Weights of a small GPT-style language model, trained from scratch on English Wikipedia.
Size: 15 layers, width 192, 4 heads of 32, MLP 512 ReGLU, vocabulary 3781, 9.36M parameters.
Training: a variant of Muon for these matrices, 442M tokens.
Each number is 128 + 24 x the weight over its row's rms, rounded and kept within 0 to 255. Layers, rows and columns count from 0. The size above them is the row's rms in percent of the matrix's.

# layer 6 MLP gate, 512x192, rms 0.277, rows 329-338, columns 96-143
size [101  98 103  96  99 100 100  96  96 100]
[[142 158 130 171 167 105 145 153 106 178 157  79 132 168 123  95 110 165 141 137 157 153 139  80 108  90 128 124 103 127 132 153 166 146 109 149  99 108 145 125 154 142 143 141 118 165 140 131]
 [164 141 106 164 129 114 110 107 147 140 147 109 134  73  73 114 136 110 130 148 138 139 107  95 141 111 105 123  74 129  95 110 135 111 147  88 105 136 133 183 131 134 142 104  85 153 136 160]
 [146 124 166  86 132  88 149 137  99 162 112 142 109 120 116 142 146 123 130 138  79  93  64 135 161 131 107  96 140 126 121  80 102 148 128 123 141 113 145 141 118 122 120 123 138 103 113 112]
 [141 160  88 108 129  87 116 130 131  91 147 126 141 168 103 115 122 122 128 133 143 138 109 145 118 115 126 147  83 145 175 121 141 110 145 143 144  76 158  87 168 105  81 104 149 167 127 120]
 [140 105 128 141 144 108 117 122 108 153 124 118 175 137 136 159 122 148 183 137 175  93  76 135 155 121 120 103 144 102 141  96 145 141 105 160 154 136 137 102 108 125 134 154  82 168 130 117]
 [102 132 115 119 118 116 169 111 138 115 142 126 120 120 161 105 109 202 190 145  90 119 100 113 142 145 119 147 154 155 119 156 113 106 125 115  49  97  85 154 127  92 118 120  99 141 135 168]
 [135 159 125 107 141 112 156 114 144 144 131 138 157 129 158 115 164 126 140  76 153 131 129 108 144 123 107  91 105 134 162 108 152  98 139 131 108 115 132 124  77 129 100 158 155 130 157 116]
 [118 123 157 127 175 151  79  98 151  86 106 124 169 116  78 166 128 133  91 141 149 172  81 106 134  63 148 145 144  74 145 173 105 110 146 124 162 127 109 158  84  88 112 140 160 145 145 113]
 [108 145 143 138  85 162 119  94  94 112 153 109 133 138  93 119 132  80 115 118 114  67 140 117 141 138 127  91 116 151 110 110 141 102 119 154 145 125 139  86 181  94 119 127 115 108 161 156]
 [ 96 134 131 113 115 114 116 119 142 136 122 112 106 133 160 134 147  80 169 107 159 122 108 121 137 132 125 199 138 113 145 155  86 133 126 178 112 125 146 142 126 143 136  79 152  90 121 135]]
# layer 6 MLP up, 512x192, rms 0.289, rows 329-337, columns 96-143
size [104 102 105  93  99 101  97  96 100]
[[129  88 140 113 139 122 101 128 148 156 137 105 128  90 179 136 169 130 116 110 117 115 151 144 157 132 135  83 120 142 106 114 151 141  84 157 106 132 120 135  91 136 124  83 119 143 118 146]
 [122  67 159  95 158 105 139  79 114 116 148 113 130 122  89 142 135 144 107 130 133 135 149 118  98 130 127 116 111 149 128 160 153 111 128 146 122 125 125 108 104 160 117 114 124 109 170 105]
 [140 119 124 121 115 117 145 182 101 163 130  90 109 113 123 135  94 112 198 106 105 119 158 125 124 106  79 113 166 162 120 119 108 157 129 133 135 131 113 126 126 143 144 160 134 128 135 146]
 [162 148 135 136 133 100  87 138 160 124 121 143 105 107 168 109  94 169 123  97  87  95 181 144 140 122 128 103 146  82 162 118  93 177 136 128 121 100 115 118 138 145 155 116 142 125 135 130]
 [160 115  99 141 128 137 153 155 127 135 126 112 138 124  90 130 126 127 173 106 106 100 131 127 131 178 117 156 117 104 149 105 124 131  74 125  67 161 118 156 150 161  99 132 116 147 154 110]
 [ 84 103  90 121 136  99  91 190 122 148 128 116  97 110 154 127 126 128 142 112 153 140 132 104 124 171  92 122 141 142 115 107 150  99  95 161 125 161  83 146 134 119 127 138 153 161  77 118]
 [125 169 128 115 145 143 163 137 114 155 151 116 172 117 145 148 145 162  98 120 174 141 145 101 147 154 107 134 117 129 113 140 103  91 137 163  99 150 123  79 134 137 117 159  86 111 126 136]
 [118 138 127 117 127 159 144  94 119 154 101 155 104 135 152 150 145  73 142 147 169 125  96 160 103  98 112 106  79  99  95 101 123 130 138 116 173 139  98 173 111 124  96 152 106 134 115 129]
 [168 137 140 123 142 144 121 134 161 124 124 127 157 111 141 173 166 110 154 122 152 148  66 123 127 178 143 149 171 150 104 130 106  83 121 135 151 172 125  89  96 166 139 132 104 157 126 114]]
# layer 6 MLP down (transposed), 512x192, rms 0.164, rows 329-337, columns 96-143
size [103 106 104  94  99  99 100  98  97]
[[147 139 152  98 178 130 139 112 117 136 142 125 169 164 135  92 151 134  83 157 142 138 131 124 137  99 115 116 151 164 134  91 119 148  81  98  98 141 101 145 150 103 164 128 134 113 162 111]
 [158 133 103  97 161 138 134  72  76 115 150 126 165 105 133 148 116  67 124 119 138 128 134 113 123 138 110 143 165 135 143 135 111 103 138  90 112 111  92 120 120 128 152 132 103 127 138 140]
 [140 139  72 136 157  97 133 133 112 165 115 109 119  90 103 118 142 120 152 101 119 139  97 159 134 132 104  94 120 122 150 110 127 163  65 130 147 145 151 107 153 133  83 173 130 142 178 132]
 [103  93 138 171 128 159 128 135 134 117 165 156 154 141 132 144 150 122  88 118 179 140 149 131 103 170  97 105 105 142 153  97 135 111 142 107 150 147 100 134 162 127 129 140 142 157 150 117]
 [ 96 144 133 167 168 157 153 176 154 107 142 138  79 134 126  65 128 164 118 149 106 100  92 148 169 138 122 146 130 137 182  95 123 140 152 143 113 101  92 133 110 145 115 109 123 161 126 169]
 [162 131 114 141 169 126 154 115 101 119  86  93 111 159 138 133 158 147 127  88 115 116  89 117 115  88 180 133 108 132 179 146  70 108 140 154 105 165 190 114 109 123 114  90 120 121 128  95]
 [158 110 120 158 113  96  99  92 159 210 123 161 145  97 121 125 107 119 128 102 121 116  99 150 138 138 176 130 171 156 168 114 111  95 139 142 167 139 129 118 109 144  97 115 151 106  88 166]
 [177 108 110 175 116 115 124 112 142 108 135  43 104 159 153 130 127 131  93  97  98 154 123  83 116 138  95 114 103 140 122 173 145  97 103 115 135 113  98 137 153 104 136 120 110 138 153 134]
 [145 122 177  96 170 114 145 152 107 114  94 118 102 121 112 126 159 179 130 150 111 146 103 108  86 157 121 140  82 116 114 152 168 159 107  78 106 166 176 125 148 117 111 170 102 151 102 106]]